config = dict(
    num_hidden_layers=8,
    intermediate_size=512,
    hidden_act='tanh_gelu',
    norm='rmsnorm',
    positions='rope',
    init_std_down=0.0,
    lr_head=0.00864,
    dataset='wikipedia_en',
)
Each number is 500 + 40 x the weight over its row's rms, rounded and kept within 0 to 999. Layers, rows and columns count from 0. Numbers have three digits each. The size before them is the row's rms in percent of the matrix's.

# v: layer 4 attention value, 32x128, rms 0.228, rows 0-20, columns 0-127
# o: layer 4 attention output (transposed), 128x128, rms 0.183, rows 0-20,32-52,64-84,96-116, columns 0-127
v0 105:570524485491486548505514511520569460469554459523544535444487508453485488513489513483497463492534425487566470485450487440474538496480453480560507461566492504456539520522525543569521489558482404432521515556496567429428522466483507550451484531503472572509446479435510514505512489527534448513492522439495537495558453481587513430534468448471532536467424556433566417439477511505508480514485
o0 094:559480481497535487561536552468595456485499504554433500522487485515542475537476495479454564436443523470495477503452564490477444475519524556427521515399507574556513544491481569498455491432494527571518548479454476533427490502545484504483445426476508492513540482550493530518568513500416454450474479504518508471500471520486512497542510564526493496488487497515425579532482394486416477526486
o32 114:427536553446551496498521498522558482466514487476478489472544524538529439613491535602504450498465467438494501511548500529576490512543459510400475518504433485513508473489479484480452501424540555556542554452515468519467477522501498525476496543526498565544547476521463458513510511519493497480496600503473489491462496510525518469495481581544502481461478446497456657457490444510553520540505
o64 076:451465453471484520502518538472455518552491515534516470536520539485464534419478458456495421463427565534521501473458477473522546527511464423493496531516536476538535421536485554537474487430475508465405564480537518552561507500478579475502532451399474554562544541490470513536484491473536497475470432467542481465430507421493507456473455506459477447554506487524429494546514502522461454551437
o96 074:491517482537488555478514517501450517476549446482463505475419536546495420444507470465543502501452428543488527518539488505492500512548487511534522498558475507497574447443429531479458477523517488518439538489501483484448531525529430551422525494442521509483550510514450509473489475471563558555485552371441467494512543509545560492462574414508502511481488527496512425498489556469453422414469
v1 077:511542456548500467540560455431445560516496608454508500444502467413467477503422495515448484522586510534507468506474483483518470494543532495492470487590552499457559473479611435540551487587493498531515484435514476533445487514488506554552526541477555514460461485474482488441497540452549532520522525541468472425550495490565467544471520526434513474506498446471523465450504532495458487553498
o1 105:561466496430543473458449444539486497445484509590477507545526534471515524557512494496480479468447476456493551471431473485576429428444516557481493527465548580500494463486540513472490497523431538463462571466509482527479519517525502497517502429465550518489420497508445572522581515568612529486475468457464509471452466557528518453478509505481479438483463503550465504430506494464441471550513
o33 114:539553485474503503481443463530402501426515484495446500560533543582496539510509503471505467424537551451459528463422486457538511417446527470499485495457571485481550545551522484584496490531426481449468491482483517530464535465495499538507465485543447491533458490505506498457452488536448490546480410483430486486483548480450522495406502514492540476455535514472441460465499503508512499467632
o65 092:537506484527399502437469529497515487549481508545557444536527546477493439448489540505447528510464426546402491518539522594532516454530501530459507505473456595451523532416511527532534532483515547525514486464556491524471532500460528517519504530514503540472542475503526451495568521419486506478526521457552462487509454598552542517512522421433503476519388481500443535518525467458493496449496
o97 082:508479509515437497532489457422560527534548508506507533533522475529519512483449579523476520545469533517473480439499530621452480560415523546507565447517539524561539452511509452456544486552519472561537491505580495427449543531501558480511450506519486508533502534598541505512567533520477515484485437490480432431484473544490508458463513434415473488504534490513502456518528484571547551463480
v2 103:540510503497512494428545520504419520485504518463556494448566481497530466526530528485492495419546498486499550543421548475506519481513485472445507531485454520475451561530537554473565501396523530437521561558475470454494489536539499469457503546454524493494534481524561439544449516551500410517442532464495553530535422513471501530514523464518524510463406423561469477529413523449554544495519
o2 095:474472559561521506541424534512504534528563515477524586535526501502470518432532510488494475509533547467512534482452402537480549410485489493472423414514481430452485431517502511471527516551535527533444433482477477499460522464471482475469472448555535528509485490455519480423508514508547584517451457498580477534414540486466529539560465517481500443479535434526539547533514446494554490478547
o34 112:473472474516541502517478459522556496556490517520472494561447531457491513470501502504510434455532524461521530532514504621513516487443535527485457491519477540505517450509463518454560447557480509525449535429496429495534473436509491523507484458487567472478452544396470490419471518515475560480466509516615536525477577482461570459517514425479450495432476414534492526505419512472451526500543
o66 086:491473538484453507504493481560514486481540496547520511477582478548428525507493517428496531464535580527468499410438462493480555504504547467506506551479506543501471514475533462524468488502371527495499551539517508513530438536525507508583487555568428512536432512497480492511569469455462453496524571542455500475539488507494483352499447572468545520527516539548474502490531521573468507536485
o98 103:442508486479539529470462537490454471556556468469477468581475501500457504502509463484443500484439461487533580542504516483529483506458488531508499467558436482463466494496563634474494469515539576429438461521536547540497430538472522435513517548518545494514557599497479608486505546501483479518450499528571483495475480549469501489567461534489517434480456509546515477485554531501490478570562
v3 099:466481548513511574544515496472455497502508534464473585470608501465497441452485533510554523558466459536472485488522530475441459521477523505547565543557547449441417475442428480522513470531410522529552556497539510504554464515454502534500477499543532466533460455468501521499571487540526519418631502512476483506538564499497545480502443532605487483465493517499477525479493461477528496461511
o3 111:416442492528402537469483502582495496449508500451577509499578479576547500509550483506509490537588504477535532499533487582477458543466448499542461485477445455525446515450479536424528534523555497531503498530471499518493516487516522579498540500528410462524513442495463425496485561544534551591462493510522452474463507443540525509460555427540462528494506511478479422515510500518550474479479
o35 120:523449498503491481496528460532470441456495437526543539542483485462496489507520454479503475498539559441492548452528512582505510379484518496518509502484417559558491512465496526462460472459631497464457494517511456514492572536556518478472541436507437448472478490527539419524517474485466507468527447527531483483489495507508525481465543514462521480570507514541440366528479474482444544527411
o67 101:535557501500534463488500516531461456485582541509504511518505506509484537510514569490536495557601565475508521562434482437480485520563442514467529467470474474460538509517477575517554559579511495503476494513471509537426455508572434501460516521523460510500519537519510514446464525517538487538435517495637445499508511551478410458516484459489582507517498434492573425551453501519466545500513
o99 095:487560451532532499500518502407555534461523547453502509487490445483632546517540467553487535518526507514476485530512532431483432520490443493459470424487514476547497533483456430494535487512496564483553456459475456503481508500502449513505459550449519461537494536445516581454517596518457493556483509457489475460460489441503525522453556437528504546536524485427460414478474528431436460485533
v4 129:474551539528511493455495533537484495482451473496475523478534560447513446505422495548444474488518471457554527541383479568509518504530484487486504492535453477545563502509458622513472462464498420492486491394510507528486517503496467522482507479516515601492553462504505437565432497480472501532476543471440468490514562548588446405522500500490439550474455549525484494484486528505478503429467
o4 095:558532464494565489523528561557606518433465463523523530506485509476498394509472458476474552527449502532523464545480521475497475418533452521467544499499514549506544518453475516582586466506392542457505465431473462460420538492516501492514445510446504512481501517573532569490533452517518466450460472458514527523558494531489531528471437413540540522498501495489483510516520541466415508461490
o36 110:509484534471502509481531497502611522400521430478541487514467461450547426491533475489466505488527551540520500502538474446539484407475481510536526520499582566457567431469482496533593521501490500432464519495463527488492573542481515559539502513496460498504492551528509541507460506543597472513495554494574464442455474456483498521522488422433494540570548492525503583499533530501445465463516
o68 100:451487420519474501506431522553444497506436532487484535480549450545532635534504486532494462510511472528520434465534503536493500591499533510507505459523482508501419558509541472482503551507440468618538494555492464510524429451528523474515496533484474447483474510482524470468514477458484547508518476567469500533555517425429491546501512509492517463427539544466461517475448411503543546503586
o100 095:566548485538514529468530526584551472514480566481482472506531563470480414446539510526543505456504544542481525469480547507498508478504480554428534477500449560516503482515521564555537485519566544508587479406565529579472582510500468529534453488499477554464531463493500587582506487504491553460446446469566513461520504525518532513505495500568489469545521512426542550561535501490444506473457
v5 097:542477510483531498529480504444540512547536546464553481502497504461489482474576529578466499569462500528502505483507510417507464470547510457464470410508537470465478491482492523527478442466494513502508538557533517470436533454472493423500498445452505590561391454559503522504566525575466468474510495457448494521533486464576530524521557400487460466500498483510497453556557493605457556505512
o5 118:465480511495507466502515565532463512494474432537538480490470491484533589570424472463429565482541445544490548538549457493525538473459543594477448541490537544485474501385478512458521491467475514447509504487503560491454483434532476505430547495469542400521540516495504537573477513583504486529473428548514436490526507535543485497525435527494531509420530487472528527541508492450502509561552
o37 115:497484500528491481488442525579524522518503504561481506490476515560495499541420483466497530605500517428489470529522424503482530497458547574540518409494555525498472591470526495508517539480504516474501457509545517515473504515541396517383535530451537422518536483410520515507497490538551420541515559497544497423501536542507484482517399500501512507475508548500469468510546554516514451504441
o69 088:482587536478512498489497496473431458486502426447455492544513513458407444500518488456577478404452449531506551576442579461544519551478514452431449491526495506476466431550456465503519428498496450473484562445589526501534510501481470461512508499520447514504487489495484543482538545509520487501513471535490424531551471480540519511487524519515490553600450553551552477480489508590472491492491
o101 082:500401536516559495483517513412508511452534538553462555515525499448550511460524521537522458492503526596578516477477439504557528552473530500560501590475495517449519475451450576546474489505546510435537513495496559543482471472440522534451463457539492494466564523502475555486507558494507552526513423456502518514490446508503432504531536497555591496516507508529540485496490472433472508584414
v6 091:479526531438492515440527486481546494499446524469463497496566514498441494539448549518609521487533465467561515539595553532471492444513487479519511458509443567533516483552482451536461447391513500547511535487507501502429481509528471484593506538518486491438566481539485429440481502465493524549468440468571489453519470535444513487471414491573505566503469542528520441467466488487486565496484
o6 111:461546528484511521475499541552461504551493475459527451511488515573489466524562482530497513524489528464499539433489491453527479550509548462567432488484498424518518475514430481529480570516554509450482490529472513507605580463464500553517461551530462496531560447457514532559489442484513466624500496494539504570481516453461500607527475586453469441539572501557510479444504505480487471500522
o38 111:499542515524505479547492511456495471538515453564485450595510527483526486525497527475419422534495498503394548515489489525502474514521510529504435544462443485506497494494501470526464615540507443509467497542541505566440448492441457468389449558472518469604530538485524517496536442523470582530565496479503535578528496538550486522520509468483507458475522521526532498473550446450530516495578
o70 090:526425476567475518522469498434501512456575466449534502493477470519517526486445435516513498480511494427497530521515544533473511501440514562543593470538515471571545534541499422483473447456509457553511413489505407498545517500510441460520470514446526460507513519543452543471517543496557552444497542586502465530496498504476503432525468440511555493536479450369495515493474423481527516507517
o102 094:439540488489501473542433512494506469543490472483425489504487466501488454478533509403439491458484567507565547434493550492557517446488464439521470510522441521475498429453508363454564490516519555492481538596435523524493455522432489444524483568506503604519516442451475580490509506454492463522466484479554452503494546502522495503486487539534484508506460478524487446525476568502495440495517
v7 089:504515512521515472462440477417478553480537477474585524531430513515500532509492427576488550509432501474472524448521504465496551547495483525469524487499492543469530513539490508476525463528555542469492534563481409495488486417541476478566452507537561517488448483523578479525584518490543441537448539587565405517512486513489414548520483457486471423524455517559458532511528524506443505541484
o7 120:442542486537475520538497512581457507425481439503441550563484504450523474534486474539479473518526565519551458555441463472539429545563498473500530549439459450502526452503490548510557457439504502440512470533507516497524391571473532576489562478480503501513501533505504531479504435476492430480588497479471533546591521529480545533481530516458491467388518519561507480472501535521473483534524
o39 115:481442400518456471518478446531607503509474489513499454477490493496420529491400483492461461543563472448520480497493488532577471554547507485527493543438509484492520475442494487545511487508511537466554487497489474507507555516455579470540583499457444522578447550439479517447500466509464567505563523492483494526425504496428441476506486527496504505410544557501529423500489456481522494557559
o71 085:511485496494417515569572553465518501514494463438521513489480516482485504470555539484460463496485500583439511499541512539539501522509566592545521499527457564489546499483526487567567557468500542513464515448538539533523534528560505479512452475570525535544524437514522586490551519420526553528472499419596496555520545504526487554507498460518556476573486474487473559508528539479516539429426
o103 086:492503489441526499556488488583507513481492462478512529471414441488524510571522421479553520458451495505564566509470512494501393509530459576541508494558520508469510491516509491449478541505513502445525436455488505477541542519478505506446480486582463435576535368505538482516520421474448439521453473595473473484497478495511491571528512555480492459477540434460526512466551508500451488515528
v8 101:466511598412452482519485503455507497567549480484503531492542433508554514506572510518561493475518436488425403524497505492423448449475484545475519500491524466428556491479443396494477490505509444485583495456498491488484524484508531505464482446560513527499516478527516549464511417535550506490462505493558424501447566475559481515523561467500600535495460508511508511475497454589498493502479
o8 101:560540493591440546426444496536516438490513499521502523487575585555514415505519567492476503562539517484455527479521424539506518474455453479515525470479459466482463510557514541543518481552452489492494520477524498490458525524420524491513472513580465532476489512541431440506540520500499554506499562451495527498578543527564468501515513480469540491513454559526515577469505425485583450456420
o40 115:484473452588574499560469501485573512468514477503455484461543539576552519466476496437429512557542481499474522473503465430581481479503533503547500454504551486519535440435467454503557513499465507539523523519460515463535511470529529503542525509557540456417448522453498516546525501519406561521468509501432488528556414522503525513426522507487475453550498529558557608475472503508524545473462
o72 083:469433541533501515407486480450412505528522484441565476491537498400543466521454509559551474440475477563500530506483481480503547519499505420508502514454526536502580474516488515537445520423418517550459587472589530488473461485526497511470508465471464525550538509441430482487500570488511470476562474508482496541464512460507537493528452452459450478424529498421482459530521555447509477506523
o104 101:483532447500520514506506549503519472397453505549479516609512472438446496502487515490404506413528453494475499459479579537475500539449472509497535612467473523447456527534584504596545490481495507493445521537598541468453548546467521522546464566565489539457468518470509498577529536493496511482567477467514455424535523517524451513506502536546482506464533494462527501508497529517486508501465
v9 099:495562527476511501567495486553576482455427483472498491463402479504493529469409535458512511502479500439429596587513486474488481500567487431504486451592430495547533517454492441476503510571454520491524400497467533475468555441507481522519534474459461515491490551478456540515488502540480515430480490499557517541452505530561459500519464521454552503494516543501508524491501564503537507441415
o9 090:409486525552462481508480502477457445480532504571474489499516524490500485587497501567518497480503528515551444502435455465506501525471461549515462468507460558427502547416484460554515434485481504499454538444567483462473584459422450503471477443468441486493515503457511455542484513489474476540449480481464481404594520456425538556519502468468414541501496488535524517469451493421462476512459
o41 115:516513500606444487532501502384472504497518514511527511478505563511505445599548517534481509451522488525502468492551484531450491535450542519461468438475483549540477436536570446537499493543466487484495570491521489522509540508528500496474472445377464567529540520454483501406489469552471467549499518533507493483540459436495518521594575448463477519504457573470526480453562496480506453474503
o73 099:457513521522518524518483527606505520518437444413542512499512517489443525479502445496538521521503508475547469522549415538484566437481513470544557550499520516526498404517514637457464537437487442504496527525462531535538447503554470483515469470555547467491523538574450530524490500414479493470473443492545459450416491487539477533450530540526536532488462441517450523522499529523506509562523
o105 082:513465485450497502504507530464502497508505434499538516473499559486542477496458434491557577483427423540465533532392515584515463467512551537491451553517533524522509507560513399508494440491472554427559455415558472508508553522491512522425494474511478497508517478557519495527577488508515485490484431494465480458544521539576491464533491444441505471532515536516510460477597506574495567474491
v10 108:533493499507537531501505560450492481508494561473493501476525463531468588502500442504460480519533500488506518520602549461530417511526507525477510524511515476506541580480531380487446541562544460553522508538478492436586460485482423543513555557414519431506466494506502493482553389491487510498534425533497502438477457531470476507470524463482479522494476517489414531486530409482547500488560
o10 088:526447447513463472523452463465495469564524449473493495506509458558498495505586476503437512569489472502475468445461494494433546476483479612517574387478472526556515568493585568482525441526409525460519507538469454534481454550486521474514490483537511521486529561492480498549525548482537503469523549502513578534410481556484446518564479503454487508525552460484481487487513437511502523499574
o42 117:487495480484489457560531517454570564582535508509529493565566495577491491549563526459516521553447540429493423431513462539495507446531486538540463460469520541505522487508514505431513479530384536484496535547445508484518431481472488501476460513542493497505468498547423469524426509523535563546526519530547504457460495525484482529493538461539468564490509500497544506565512400556528517599514
o74 089:506592537551515500457425525495525481509495516554448503505558526476513501535435509448529479471516486562499542552496514538554499501438466516428475430495494555485516451472520552455492470510535516529466448514537473558442479528492426533460494469511512591474601480490493595496565532492536593493433500473504430496520462428498491482478486429515453509523511538431431453497539562529447499501464
o106 093:454412469472518510528506483553457480552577497587455519532452530520509557520509470461445456522475467488514474450544536469521520460497483556533572569550454452486503584525497401494461512439505506544482515521460446529515511476470526403500474498529529538517471463494493565546477484458485483483513534471480545542514591501480541442461514545468419436530483488495462477488395427471533505532496
v11 110:493518421511449493510522552492422531430458529432465530542483491531576487511445562498463533427529517559448517443497550545561442550505489456472433498516441496516556472496546494505514466480479520509526522490541544517510497516508438535496570494524529469431512594538550477453525529441457461499514437445507478541506443499450515476442520545426520484492535501565515528450465557561431473436520
o11 105:485456454489490501622501518610526496441457410482530508568421525559465541504474492513502492467415549507509543439579521495447521514492474527472566540537488461529516505523495498455501450508546503523520448518567475522488477507552526546469471540530517478517518410415502535451520489483553524495507470531474466526486520499517523517513479538568516426522463547400530516527549489558464534522430
o43 107:443495495517555543508439436511525519483438478546509541521483528526545425505470489565530480516498558492513538474507565495386502469408508435504579451484542516582512527484454517482502460503572472459515483481537430517495477538525487527470512554492621545526496489492473472497511493507466519482532559570561494537531447562510521470543502433491483481492510559414575477535471497480524583509484
o75 097:445435537436549519491487551501443500534565451496559514539474493422478554437496451495574473455510450516527429533490473510489543495529532475526531575511505504482545558540545547501456444475463474497453490498466441506499446507492454411458513516494495475434420531525600520529431510516464437504503529520470574547484523513482490511517473544490493514561467572562423507468429482503486527522564
o107 086:505529446500461477538460452535490500459446479493499514546472534534503514532473496463511517488469489505492465511489474531494537516471465474530588522567531523487490522519553547543504544419536497547534459462549456465500643440527586510558519490509465586445476430519475475513481463556507474453486551449518551507553579397518511477551473470476467501480499483484478537446566411520546526506430
v12 117:503476453527465485479468438534496494537569543484461493539463455485504523463490473480540556544523539461477531430524467546452472547449528455501451573502512491485510490531489467473582525525557519582533401548469505491617421490440522521504475492508505473515476515488545489478476460475459541516479489537385507470491443575475498497474508556502440459484493582527478500567515474470599514519565
o12 098:529504498496555575476511508468513542432531551495607516410515479532491518519528462496548539433524528509471469525494473428565559497523525484499457446478547443477469511479506480512424542458431463485477471512500499518602534457527525519432508519475550476527536448485535490439476457502447554502586506525535573459529484454491496511541506487562560526489460493464482569431470474511587445537452
o44 119:494455473456574522496483465545543458431516539510512501453506402535482518562447504444501510417536444510504474458503528417463452544543503575508483548559499472563449571472487436529481530518498466523447624496449468529504493423487487528516520519546500488515468481468513555404573491550493526452484500530537501511514477509478536481588518440498481471485531463500476559454492490496566504551526
o76 088:501593551515483496508509557497516538504479465383452470509456513463505418491503502464557443414482511497565522498458509500500583540513538426461453410550455474459499445507486681503531495467541508452474503501518505464484495471538480479519503495548507493536551518451459498557497518464529482498473510510561507527490511425502529530519518548502552524539560531472522521548517531507436462461497
o108 095:550500510554492526579511529484504538535481580495526514461497483519562599495496377534505524513579410506588420494504476489519519483503522486527513484465519465460528466537471553453500480501487483607515444530503439512521501496561437538491454563492484443473516439495540468493478488474497507463578525454461569487534502447432497500477499482495521490564565523428451452502509457506474551457522
v13 091:454472435453495487525486521498446544481457415487503505498521525514571519478585535548469479524481494512444430536581513501508495531481471505485582503404473506466469496466464519481566534413492454567412547513568462465468441519490527456479553551460524463406468545543500485544501486404482533438462467463495520526526485516513465527535530466481535497480559458483475481528535485558433496472554
o13 123:526476573494500486531534557483465508550528449563483473559502470497488499445557447524572548472533492471505547547489499558537460515503508505507532556537516477447490572565528585528527406469495522538542521484505575496467469461451464489477470501495472408494474579542492509434485460447516459461540509601503512509558527510526540482527501521572470508455463577554498596483489418500503525537483
o45 111:525520594474514504432546479517489530555488524473442447478441510502506486493576466504564550529527528480522537484467530495591473536519499498493468418527567514484523597517537471548553436535485526490509450580455466504401556510419506508486500507536542501619529540536490546493530466510502504527443513520475506482462457438440537514485532473520424476536460551525505530446498456500513495539433
o77 071:523460426452461525486508463577503457499483469570561456546505488522528566433489469462559515503525419480461457556526499442494538469445480451499525518471504523407468517537544470554536547533468473547465517474540514448527468477483468515503489509498432480475496474464535407484479498551556550512562494499495517588473497568476516470517519437475506558457514466409521546546576467563470460488437
o109 097:492499519545518508510573518501467558546485496509425452476444465432529529446482490524448547470463500521537622511526444463464489523539495429462412557540540480512498397469455547527500499488459533472473533523518551556471413486436559427515532524494445476541494513520551494461489468458441528535496521546500458503509544488516505536510477527484492531511445572569514584438489559461535501499522
v14 094:499529471514474470418524491537513578530484573439484515546465494546535468510486487491473455450520518504518463433496522534491531477463509498543397468471501497466501523501547500459431492432482414525493494430466516510549514541455494577511487569513472455474566539536461539441470535429459499491481559518430509501487432536541508389492447525504593573498514480563481449472457505488538478560515
o14 114:492533512490467507453421464469412469485548513431517518473532469470501513527524492475408488543532529478437442489526622512471477488504506533465509451503498508518564518438458467442533498494531579461494536518442489459542522448517419509498506562536528592497509485462446500560540554583549463552511458503544505473512449592482543502491480449569474545502521513504511428489458496462517491437520
o46 111:496471496490548475491468497462461421513486570495486526476468478529458528438482506503440471510469499505484441493554474469540461499563559526461613484519517509498480474523507490459608544475521547440606520556556470541493425469510525473440527528439462460537475490429482535535492435567542476451475447567485565507474482531471565511454518459477501526543515445479526487418469480482582501490488
o78 079:474479450537371547579529438491496469466513529517491500522557523503484486509483528516530534550512495502465562479499512505467448493455455607539519496515495522534534549534437456569474479492490484478473440444460515559471579544497531534511461501508445536473495525635525486511507529523438502524524473425476450483553560554533527464421561508507499542463535450528481505462585531516493505494449
o110 082:534540584532525523423549489501525471532482544517499452509546511513462526520513523518490568549504470458464528445558538468459461522547453507530451533504430449465489527525518484391445577581526537514533538554441508461475420520417477427532499539483433501450478512483514493449472484508543496542436543474532529505503521486506568550504410486495479479543453512556493568511466566532540524499544
v15 099:528539530480513462510430495506456443531495517505546549530515528446597448584552437511525502521499510402529481504485516444488549496472522512458464464468416528458521565453525536515569506454446516455550494483511506455425523491512562537519538482499512507503485528458472577453508449535469507445425511404532525505564480443497501441457557456463509515497526511477526529518541546587473519539432
o15 110:458547542476458483469547586583579506478557475509447408531517543535541510484484538476503480449547450518534510453552484585501452551490521455503459502496493493408480448510515506537514492583502496501493494525519463503462459437531514556483510556455524533514478406495523455496477497481515544523529427510528444537470461541580451512517565502534580449580482476459540496495542574504468533494476
o47 112:564561468476528461446504530526504471498538521515476449498456532562508465392477504475503561491576502505520512512500482482492462512552481483517487494526517489472513421512457531536504472522552542432432499507480420480450535497491457500484522589452456484537544509530517515588494586479561510468490479574418494592519518574521470467577548543506509453517488544532538391561463531497497512490522
o79 091:517509522501435521546521520554441501472455516446513522576522483557508456443534560498489456471517534481495527525423501515521451461498576534554518504507501475415441496499495586553495511542495497470503457505505546403518404513514436526465543544515511477471465430569564513470549395471461558488553432466538541479531530537532499474488456550501516461509548490474493512519584514545525552503451
o111 105:490589442492456493497487578582536462464432459492500526532447488497491472527525462483489443485479524539503505502413504473573499555461567486506522554471475510448410500539531638459489489415422524474471488575567518492526436484550565463467479518462504477519509533458471499469510548440418448512569511537482454478489514532466528527499520477460492502530489478561551497459529510509494498531500
v16 097:508483531532502528522466486533485460491500424466507430542502534506449488575480519524535521430506484574513540513465394506546523535501452435501484508472486519516520453470504581401442487518539510547489501589550529521502489444533577501555486481515489514476541570497429515519449460507543440559475521520511469517473536508458510464524509524426438401523567520493556467500483572465507469508414
o16 112:401451458510489472472500531454502520511585479471525444504608508423508487470554573504555509413586524405419541486476488505506457530441498464475423476457594526452463526454452441523479515496527518477496533479515511503469463535482505527516506574548554512474426485453459518507558532569521481488522436484459500490434462441539547526498495526510535538489494461501510500498486465510532525535505
o48 120:497487437494559450530546462462499457518479476522527541467511455430500461445522583457499448473463536420521539508473476450546433533436531587518459508432567517464538511491472506541572512515562531500590502459418506496474514544454555495443556562522508519476479479479495407462549544494514568453546529514552474503495502493501485478500492564556521536433532461528486520478499558512436541520471
o80 090:447479464515444520481399492548484519482542551462547563470457515460481525465491408544482466556560508522442469506538542483488435506449475532530469480514474485566473562488507415547446543570499480426498453494505519493526455508467514494561510504502525454575505561492585503456457535510444498491541545521516564480490528549503456547485485534455536463499552479545485498492546488472565488398579
o112 091:473571549474441519465490491540409469523534500495506476469608521507458460524508488499515541513493448542425570528565514547452522485435528466491490465534534501551484516508487436435530477546491487452506547446485574483567524468510504508545511438506507569567518486508444427550493488567516548558495450506479479523516490505558528433496491466364492486484487529551486526514554513516588484495486
v17 097:528472449454499482542499524540564509444482477496511484486519519437517538511544480545413494479488522541534514567512512498539535485534513496535451443490494555420528485503459590527515435459440446534492472560517610463424555516534539483466531518472470550482474447558546494560485444518501478490515484487509515467535525526507475424542527510477377412496454487511536465450538525542447454434514
o17 110:532509510505538513430490474459459478498471580541524472453484491505488408517528477539550473499479519492435459429527478472464525472494458452486519531472547539477563490520463522565500399424561502422446557472532481469499508489509480501489483464481465573489539421435417522490480518513473493536560502522504561437433473561524504486435481484465516527450541542602523581514516564525521455516491
o49 125:482479532516482484534494565515467466530480498539438533488409487452481486513519519466491537455571440583483492511497507468459540543532453454470506504524587494494535476534511521521484415414599515480370521441484495487537450519533512551534457529512462547435535471437503564456537553467524475469484505503538558483423473443484515467429516551539493502542494510557552493551534540534480470519485
o81 086:481593501533547549514485512405518466557462447481428547537492468522487440468492493506553497531378548439567492497497513475517509528456509561452513499534465419536539565469456430450496516529475539487541446559494495507546510451483506494465543475496599454520537578576493479492491502475489525523457490462479501528553461504511508481588457490515537559515522496483462461523425550494445468480525
o113 082:459435507402479553471540542544472473444599452455484486467520542520472516506516507530389469516444464535503505562538597442505521524619484445519445491487504488471503470511535504482519536490509522470488502442472523512507456558532493538524532492578443511566524510481506448522505519555509460504495462440482421520461480524511524521529480469456492471509538485419463537582497445502502438442455
v18 101:485497532505432445533535502479549501459517516429527506459474424521507523544535543543514451441594483455507465569470468507509469528514478404484452443498478416569480495495441449513508552460443524450574507479492544475502515464504509520477500506533500609541502490537537542483470425493518530540461527496538528468453499521541554480536479447464617598464480525496529522473429502523483512536495
o18 111:439545525515484510493476518530493503513554560413579510528516540530441521488496480476521470486555580478510552462480527459499565432479488419484551513517439483444483492558559500498504527487525512521480489527483571542565529538435507503538517555604499506492470490426535471458498548509547456472572560535526447542573532455511515454564476501549480531482533427540542471444521497520586532463528
o50 111:494525483403525546464601530493471457494546503556496418513516597456482490489446475535484543445425536480518480486504507465489518481437447555506490584480464557544556507493544530502496499538471517464465426517461553438490467552485498498546576440529464454588520518477501503476465566491425522473539549503522497506507443529506516518545494461513523509426565459466482501514561512458452440450493
o82 088:535463511554546519465478480524511558494463464493427525491447505518453500463549526450539568506512550527474531582474485549486548526500558430407475539500541478489566445496450473530475438490553520488427522456519496538466572515512491521460504494488526544492538474484507489623517536541540435539442483456496524520496491534509467452534451510455452436515457575554500504526524520514473503525369
o114 096:421519515565502552450434521489449525527498511478560475502595603475437487507481564417490480513505507487475531506591459494496537458528550456450495417494496493524530424522458562487461547506542447535557558485522498459545480530451504490563504557541522616451478511487500453493506456476554512530502499514562559520485479504545510559508515502489452439484444570532519508476500522512551488465479
v19 081:484466475522539530502508495518512438516439520505467461514527500485539478473499552521495538488548510525513565535537526530525513562432451477522452461500578530459475437476493488397486421497463385549556508558516535503469529543495463459538543582458494451518509518496462519450430548460494499560436473519461521530531541558487511535446575604476459467525521453505467493546484504526479478601497
o19 098:503492527470434443467536484433476516544480450606440438542465537454560577523459537532514482486459430506549386503563472472552511456515447527490478520551465546412482554451548502550516557511543454467484535446477463513489506444493512464457530437536501511459508466528501513512503565539438484471496457493539472492485422532547541508475602490501478469461514517534505525476445484530503492466531
o51 114:487553526490523578586443459491493543508517506553594424447492621496482525503503468532421496514458476496570446529517505517500519516482453434437467501441473485484548607514491456484525535512529544501489547431475574520508482529495508488443528471494436533452503531523510512476449540510505481466568513471527522507423488491489517510464431536495565484518409460527531493511493482508523528400495
o83 108:456477467511530464456469532494433505440459510476521512480528450517581528547491488513531542466594501559487455455481454522481468513476514498590490489510495431538474450485565523494487467493468413567550444497583399482480556454543496556517496518506536480459484473467565549538487487531469508459469532505521517451538431446471504452560495544424467505502509519524399501478460552555503546528558
o115 096:529521485498491490476517527463423467492531486525552505467518530488470548503526500463478481503468464519473460489555529501468592444458540521451522538461498518473485510517476438479511484466490534530464533602499451483594457506487484472511597494479511535566478469532440442511474462484557492475595527466511575477528528482460511473429517503531521509443478546469429562478518422458657499546525
v20 105:546473455547549559515523466495535512503441451550476502600463561526525524474404547524489607470512578526463580494572582525489493527522483477465476499547530517533491527560551515431460490473555452566493414497446554508458488554550463494557487570471505441490554503478499485517518518503523546506508436531517537516463526516497538492475480561456500479516519594524539505503470541527474483526479
o20 100:502547449538445552511447538534511490442493489480473399449579501531498588469558497426471485507499472541498479487460486531540496496464486455494468417448481550520444429512473526482486470460504503520474488501513563496480489545444532507533516535526436489564514496445481538499456527488451432440420475525521464512505512452499438421492504507467479526467526405463491542542598441470502423495561
o52 105:519455487492489471486490477476546418493477594497461488515450460589467529529499551498522479547474465439505478523453506530551476473389543482526465557509416541452495478493472429558499418542480524514440484517527496494542450459472518518499556441599497496490480468520469551454496533562526474482470516534500518495558474516507453468480516533522397444535469493504501474517606450484476437485432
o84 101:545454552414519479577492466426453541590473510520506530450512424526551529519530487491520488480498510474474478469443451570535478551497464557551506536482549461509481505516509547484465490544420437536500486512447477489585472544490474489518449545457457398468514521514543473476515448460487518500552529573445537513529525481491554497508517557531540491556568512494466442507461468541494525603557
o116 091:444558458535439546510394473439473462544511528498443487514483476402496490526525513428464472554447534514489545422567517451465505506467491521473528514467497497526460524541502333530511513470511547427447473540510517500519520480444475414500449461547456533447528491525477464475526520466500510534542486464516520526463495470433453489555483524534532480537494514480520572487459446487560510536483